{
  "n_layer": 10,
  "norm_place": "pre",
  "attn_scale": 0.0884,
  "bias": "all",
  "lr": 0.000629,
  "beta1": 0.9,
  "lr_head": 0.00534,
  "seq_len": 1024,
  "train_tokens": 618700000
}
Each number is 128 + 24 x the weight over its row's rms, rounded and kept within 0 to 255. Layers, rows and columns count from 0. Numbers have three digits each. The size before them is the row's rms in percent of the matrix's.

# o: layer 7 attention output (transposed), 640x640, rms 0.0308, rows 215-239, columns 384-511
# v: layer 7 attention value, 640x640, rms 0.0322, rows 216-239, columns 384-511
o215 115:127143158126111111128078072085108096107117150125147077119115048144136142119114128144123132139119134127178170135129080118114150098085109086161127118123092127137157136122085131114167146133110137108082133128183125131125127104147125132128138123104141109118132146139141123140124149130112141115168132129124113128128130100141127113118128096090137109126098166114125135138122145133159136124152
v216 099:154147127150128162119091126132117135154135127121117092152123127122092092143142177125153102127100125161098101145131171167102107134160119118152113143125171152111115122116103176106149146136143154155156112143103119115146163180082144158124137090157154162126091145153152091111117125103092186089151155177096157180120187105110105168132084133141110113109088106160119124153162133099141096143090
o216 103:158131135167122116148086130123112138125123105122100147131138139152100136098124121158177174135146128161138167129149132122150100131102165171147130156086092167184144116149114143108107131128144160147167097122126162138094102180119147130094148104168115150109136138118122121123102152182118108132106131188144099110120121127124089169098122140176113135173118136123132086151133115095111094136171
v217 103:115110136112160112128171126143141124131147102122151160117117134084100132157156122132151148114126116108115128126125148107125097094117139136115127166120171126155133135134137167144118108124135127145104111093115133127109159087106106152136124094108159111134090134183143089129154098097142148093115166097145123135105170140098136134124117121149161160113128110122107125126136150132127153096106
o217 109:119151094118085180159114118140131156139109167145121140125123128122086133119098193122112105126164077117125137118113139101127119142177150110128152129162133134128148139099097130102116082128106137124132109109151116126132101130098128158118101131149132130149143155143109119104144106158153138119128136104095125074105131139162104140132085128143137134089097078125150092101154171123130100119097
v218 107:106123137139090085117118138095087103146141122128126156155180118098127140142134135154091185112136135146165144128163155156157075136120136131119128149102156131079115132094140140096087120154121127118119089085122089167160151158076108132121168142116130138147109153155175127156096104129143113165104111125127106121157125132134126139116115117131173163137137129105151107122097124140103174119132
o218 113:142130086146097137146135116096139123115135110166127117120119145123128141130151146127089143129145119096102103145100165125122120156067131107109137119102188154115163110121122133129137106144129145102132152140120105111170133154137103126141116067087138166159143139077145095125116123109137149136106093118074129163132132109173120133135140124113159156146113116137119134145069099133126136146083
v219 109:119138122141108096187091084152119102123128167134071098127141106101163144147103131125132140096121108120089123112103151096156116132117116111180133090109171132142138139107141112093106093134149100166134165092169117083133155150126154110099150144141132099101122139113143129149144090155118086148116112134093145130143140136123164138128142100150146138123125148128156115135151097102128107145142
o219 118:106182104170107152115118110119178105166119113132137103140121085092120152122142173154117136121122125129122166114114080115124150129118126119159096094135127126131128160132134125123148132125143094133147130106130107124180107121126077127136164122101153107109132143156158126150122158127114173127119137148114163102162113110133124135149109110096112117100096154122109096119145110154144123118110
v220 105:092142131089158084138120099089106136102113140111096136148151142122123103147106102139097152123106127104124135108158149120153125146113111168134152119143170126138105145175158097129132130160111116167107086092101115128105110116091134152120149161112101174141155164143146123116139154096090126126117089107145123121169154095175104095131151163135095086129131130106116115066089119159115138124157
o220 105:079147150144141136138120118105124139135133130148103112094132162144119123168160110115135125161151129106125119149118143139126137131096121090135131101147137090103178103136100124136133136136143103111123157114108162121125144122150139146126153170079131125133145104112141107107132146133100117148133180075146135104161171106185129093119118111096110120085150122124181090120104112161088094125135
v221 107:093166115157106109113158094137120155148110075090134129126166158103161127155160162131161140118166110144159135102154143157130109115123160167144136160082121143109108166085104148125179150140091094156157116136133107089120146113129081135146087110151113141110144073139116124159138098141104157106131139157159150139092126136122122119158101146086130161100100102137176147133130113142116139114129
o221 114:121152115166124181105111098154142160163092119098094115109153110154152148123171142156118133125125092103112134093121167129128136106112150150120113112137131115176114130145076141128171109136175100114167115140158148124113099100119123166171120124160118109145132128136147102174130144168171121109115141138148124148093102077175138155122106142099114147125112120122121124183133159166146144109113
v222 104:116106096129150092142128148117137124135098166175119123161146113135136131093107126118094095158137113120138132086118108138128129119118115145148085093119117131130111125133125089148120131129144132132148162088124142144121149140118120127110101155117118138131165073081112164114127121131122109106137059121137145119140165096135200128140162133116110088123138099114167133120118146114188159168083
o222 106:121144094152166114150162080090142109124123151202142100105142148102112131104120095111102095120126140155132125149098142108112140153109129116110142090173136146146134141123128111112139149145166068126109125104138097108118101144129135090081168136104142103116144108147162127200135123102129143124130129134136131105104118148115152145139135149161132146169178165118174155145137113164106120160172
v223 101:142109087147113100114110142156099158171131147099136142130133106143134105145114091131135087126110117094153112111108118127138136108129118152166154124136098178167117148100129066160076137126152173114117112113160119115139113143138114136094099145098096128138121132122114156122142150115138123144145132122087114111189145105104151163122166154126124118116105122165144151140110088160142135114136
o223 098:147131159116102132117157156139151122158144124187147137112136166112095122112111139088138139140119076128124107137129140177119144125089110188133118151157150142176109091114161123137122144121138120112129097120090108071138127133131158126144123152110145157132100141110118129135147124106121120136150139113120128105135147126102124118136101115154118115142124102145142166142136067109112146143135
v224 105:145147088083100152116129137139090131148150177108154129139120139117148136110124085123117130166123105123143097093124151094115144146120111146157130113140103113136084124087124099142108101095149143155103149104163102163156115109161130103163114194174115096105120071138147160168141148130134144161107102089139102140112115155149103124086092131151098181135134136135152120118093101102139110125104
o224 105:096164105111144142120088088074160137100106216139171093116126131095113158138092119137110101123164125150149166126142116097175116099144127094144086106157102101152138158113128107150160199120163137119140174140184115141114150138166137125125145162142124132120150102139138142077124134154120102143104150149159130137134160148139209131109144132119142115109144096148156139148152154128147097126138
v225 106:120121079131099143122146109136113124112109138142127142087093138107153109108085105161153088159111127110128143093116137139093086128143131169120155099104137102131117143118110105132168116079085132144141195134169113156123128105168137119143150149159172091166177170090132068151112131147133149107172096148155151106135103122146118097159145166107133167105119108100123157114092149130164090112134
o225 114:125132120160126103104136103102146127111130124112107124153105121171121129174084107142118118113122193135113117108137108111135080096201110134133118111132113124109143131103144144116128150122155148162141134150096077102127105123101109111149135130124148172136152146145104110134114129150101142156131135134159121141131118125098131109215131136095125147135157085116159127142170159114121122098147
v226 103:111083116093110125098129128144131110152107093116139121106138150135156129135117147128128128078087137129144117131176104126123058140091167129093106140132109115156110162091119127117119142099149091123131104118140111076145097161100139101095156128104099162164139122112149098109113118109114110118110131126114087100129107161118139126142152142110140099095149164144123122142080092126116109127119
o226 109:129120129105142116112147122128134120139127175100097072130137170131162144120122108131152117098124181110151141110122088157145160117122120102130069136120130124136137090138120122137110155139103127079127134165162114136129158135102126119154175107125184142130128117123133093123134114083088144133066087117103107135096122111133152134110142136089125107127142117133153127134059114141179113129134
v227 106:131158162153158145093152118090144106144115129097120122101087134155139096148122113120102136150148124123103104147104158139115132151128164083192077137171112083095104145107137115114129105145132120112109116137109105092100126130115128104115154136100123145124092108146119146120136168152120131104154106134124148136162144153128142133109088083161135125145111117120097126133104107140100122174100
o227 108:142141118144099124162137146075082126130112104111124088127113080142161153150154119122092134140098120153121157116155116110111134112144128164151170114138099141162149124181139129123123126132123169087102128128123127131100108181142137149120136166140079149130123134114170140101116133099095140125091154104092091138124125142162108092143109101101088145115138148102165112139100128095092128112116
v228 100:097174122141147109092108127130150124152104137108111130161114118144099161145118166108134125122136123120136118100078156158102138165163148160168145112116116103142117119143093146111123154134117134094104143112102092147130154144158118129150123121167145143137142130121096090105142120125130123124130119118105167130152135077137143108152091068134154155132170156116130144119136096109136100160178
o228 092:103111143141074105138108143146135119154117101131144140103128119133158123121152107118096119117126121140122177121108120064114137118162134130130158174104112120166089111115145141108090164134133104097128164144131100131117111148097122129181160193103091080106123134156117153124154095121149140138139191111139116121098119109109091118143135123118108170115099128137133113155129129122106108165156
v229 107:146113146177114161079140107105141093149153116144117118123150130139102169104138172110164113148160128165142111133151121113095108118110132084111092163119148111129113115107151133100177109118116133141122144128144133120144143145097103178162161168129165163129105118119126138128108160117123159135120111132120119114089164117118159102129104125137173092131143118123164135121150152170123129120128
o229 114:123149128134154134161089131168169098139119130135123069131132127130135127124137114132137093132114140150093083119177150108141149130115135125151161110115176123143086122144141165120128149139155143099137125136113175122105110135099184146107097116146130174129131101149117130146069159111104113140112138099119124165129146148150161125132112084144189163156125119116135124156122157108146136103114
v230 112:088114156108113125169137109142103122138117098132136118159121133126137147095133117139134116134138137104106111115095107120135124139113121151143090096134161137167128108138134120103102077149134132139146112080109138141106134120145090109141106139100106131124151122136130105117143113144127140096185103113175157133130141143148188136142137116161152099162157121113163154107186121173131128157118
o230 109:106124110167141119114126172128122124137126120133134098112095143147122128092145120151113085143117125118118127130133107131181124144131198100135128108104167120164152102143160126112123120131148168123151087101133160136096128138145072132156113104160128064154135134124136101156128106148145136122157114161165083113095119122124116135186122134132111149144121122100125162116207126118126128142133
v231 105:123138130109155100106151121141146150089146155143114165151163107141098128121156172163136174116120102088093134124124155113124169114130127148137120118120183084106136105102119139112109149161169140182149120147115152130142147135103113127118101166089119155142154089132089179119085131117096072086126113099160147107125119088148115127126133120109135102167136201096140138135112153143157106178144
o231 103:097157121105098158136138197171182080161101151150131163146156139123128132168120130093110115141109083113120147136121136071118123113139131107128137154125144103078087121148106129131146123130121117141150119117123115130192145134124096136068147151093102121111112081135111118119135163133210120127104098138159125137158108124152172149179122109105110089103120097118145093117130146149113097141170
v232 109:128125093126119123150151129152102148134119101088129154180145122114092142120156173128120177157123114136100117121111119101144132156106064134158137097183166161133135125109109177133117110129161154091129133085130122128107159149154095107102136103111104139106135114145169186068154126140098095098105098083063145102137107128158125163147140130143155139151142105130138122131125131136131154125110
o232 108:100116122128101100164114139137106143143117168135133174100119116150161140092178165121138090079128090120113145131132138107140143126106134113129120141120123122117113183175127125097136157140162138122120140091157192121183126160145113113112132132122099116139113127151140139127147150153133140092110080115126117065146123087127106181120135145113101124166166117139115142156151113153125123161088
v233 107:152089163132124101119150139120104182093111104103105098111173119136105109138136185092089135132156152168146147120096157149116137115132150101136079137080112139104073132125104159151132146139137147095132115111103142133135100082142161138126130105142153164115139114147114122125111156141150072123097109148120103114131161133125116136138113149175143126116118117122149134102101081147117103123101
o233 115:159083134143130142133108120131155153145119090122117180051146131132152140164130118122140117117137138160150139132141116106158123113121140127103127144113129116106126134114155118128122115144144146124156133103140143195094116088075165136083121133142133077097128132080186163135080150109148102101105126072118113090141104111150151131075141105140106163138083144112112140120134137190086105118131
v234 101:105078137100120160137146138173129130111143116128138153108117116139107150111147098103147136121165135171113131136123138121119132118111091097154096123132095112138098165158139140151165126148160099132132091118106114141157099119123130111149147100137104143139102114169153138154130151090129135153123126107157138131123149146134126100136148117103144132112151148116089121114154125155081100113139
o234 095:130100151182178136136096104171139173141122116104122099152086101094139134152165143157115140122126121139090111154156090105124140152163146117119139155165138103080148141105094107116123125178097148096119184095160144145089155142141125172117109095150113104128129106094133151140154127104117151101152122136118123123133131095135103115088149134132120118114117133084127070060139177100120100116155
v235 108:146113124134131112129125126149092139149123108108154142111142143114129130130083131098141130138075108103127137126133087152122105114135145116179150092109085128152121123095159128156088140125090144099130162123127116117138125178164125144116106123147132124083153116100133115135145109116124118159162117122131107145148137140140115171136150103114082140128101146151104091104100114125139165129115
o235 107:174109128141157122127092135110127098103129081123078146150156124132124102135143098120134109114125084135116091138128098152122118118110097131113147135146128155107125132105187116161100160112129190128091169134115065077142133145128147123135143149109153122148117118100142170122136133152099132126126073135153150104151118138099094133145115129138145144153112149134129115117125070105135163122164
v236 109:132130148092156147129135086086113120156129091105158129141131140092148109135095147089150137146108132149142149165164125124161084130145105113124124154161106071141174101114138160129090150115101116087128124155124128138161122113159118123146162111114101119128130110144146132146169137087111135123158139137123153139086095158098108127144140090102125162083167127114133106157121150130123139105143
o236 113:105150129110087127070091096116114125125133141102128143114092141149139134064136121101123124132130120112159155133153141095163101156173095134099112116109137140156149115129068122112141148099099179107110122123199145125112152163119120117151157128163101127103127121141125177117126107118115121068149133188135146133091111149111147115121123141131131109111113136136152122134080115139153125120113
v237 110:116152105123132134120083130143137105105126142102124148115133109094184171136162121150167148168152145086111101133113133120155188118124114140115154137139131130169148096146146120140101105086156147159138128154160178097089141119118095075097115079163119118154116180108111123182092102130132069142156153140135158126142114103105163149137104110124142109134111103133131107114103115106120121086162
o237 119:115155138128129118137108121114127162152158059162114122126147099131131127110140135104163117119091110125121145134137144119138115128096129140093150140136139113115137134117141127165124125118084081154161190093093112132148143104169114076131086136143126105124098142089120121132091136088150104155137143099200099118119127114102126122135136127141135151123127118163138163085139159123128130123159
v238 104:120135081149124113150149143089105140118108095146108094154118133089171168128107100127139116118114129130097107072086103121133119091163124168066164195080148094120145112116099100113144180108118122124122180131165115110121121126125117123163127182161105135108124166098151125115099115162138157094182100122158160104113157098134129094109095094120134110117102150122105124127147145122133094161141
o238 111:118137098148100092124103128134128134140138119155127116093158117145109148135143137122104096112113171137133129098123143106127110091163075163123165125101154129159114088161127144141131125112154115135154143133098133126123115123109127133142141144136141160121110103147144088119129128106121127122098177156104137114116109142112092122137099127116136162135121128124153095129175108113120136129155
v239 107:109127111148157145098138121082114088134119139120140117136104114119131172078166113128098144130086145109110068157151094109115085132133116130123121067136138123141119145118143122113166134116130097137152136120116139102097142155081145129119124152088122089126129106114110118124145158091156094136130108109126125119147152113114139125142118129106127060142156126109171101090109106130155121154142
o239 113:109081111129152180134115151090129117138123219167093145123153108124120123088137152138156122083123192133147095128095052130079175158088110110141164144162159126143152125134112123098150161121133099078148110104142127118120122141151139122107133141122115113156143150118111150108152148109112137122107141037106160094109131154083134138125105139112157116145148126130192104116146158133138135147143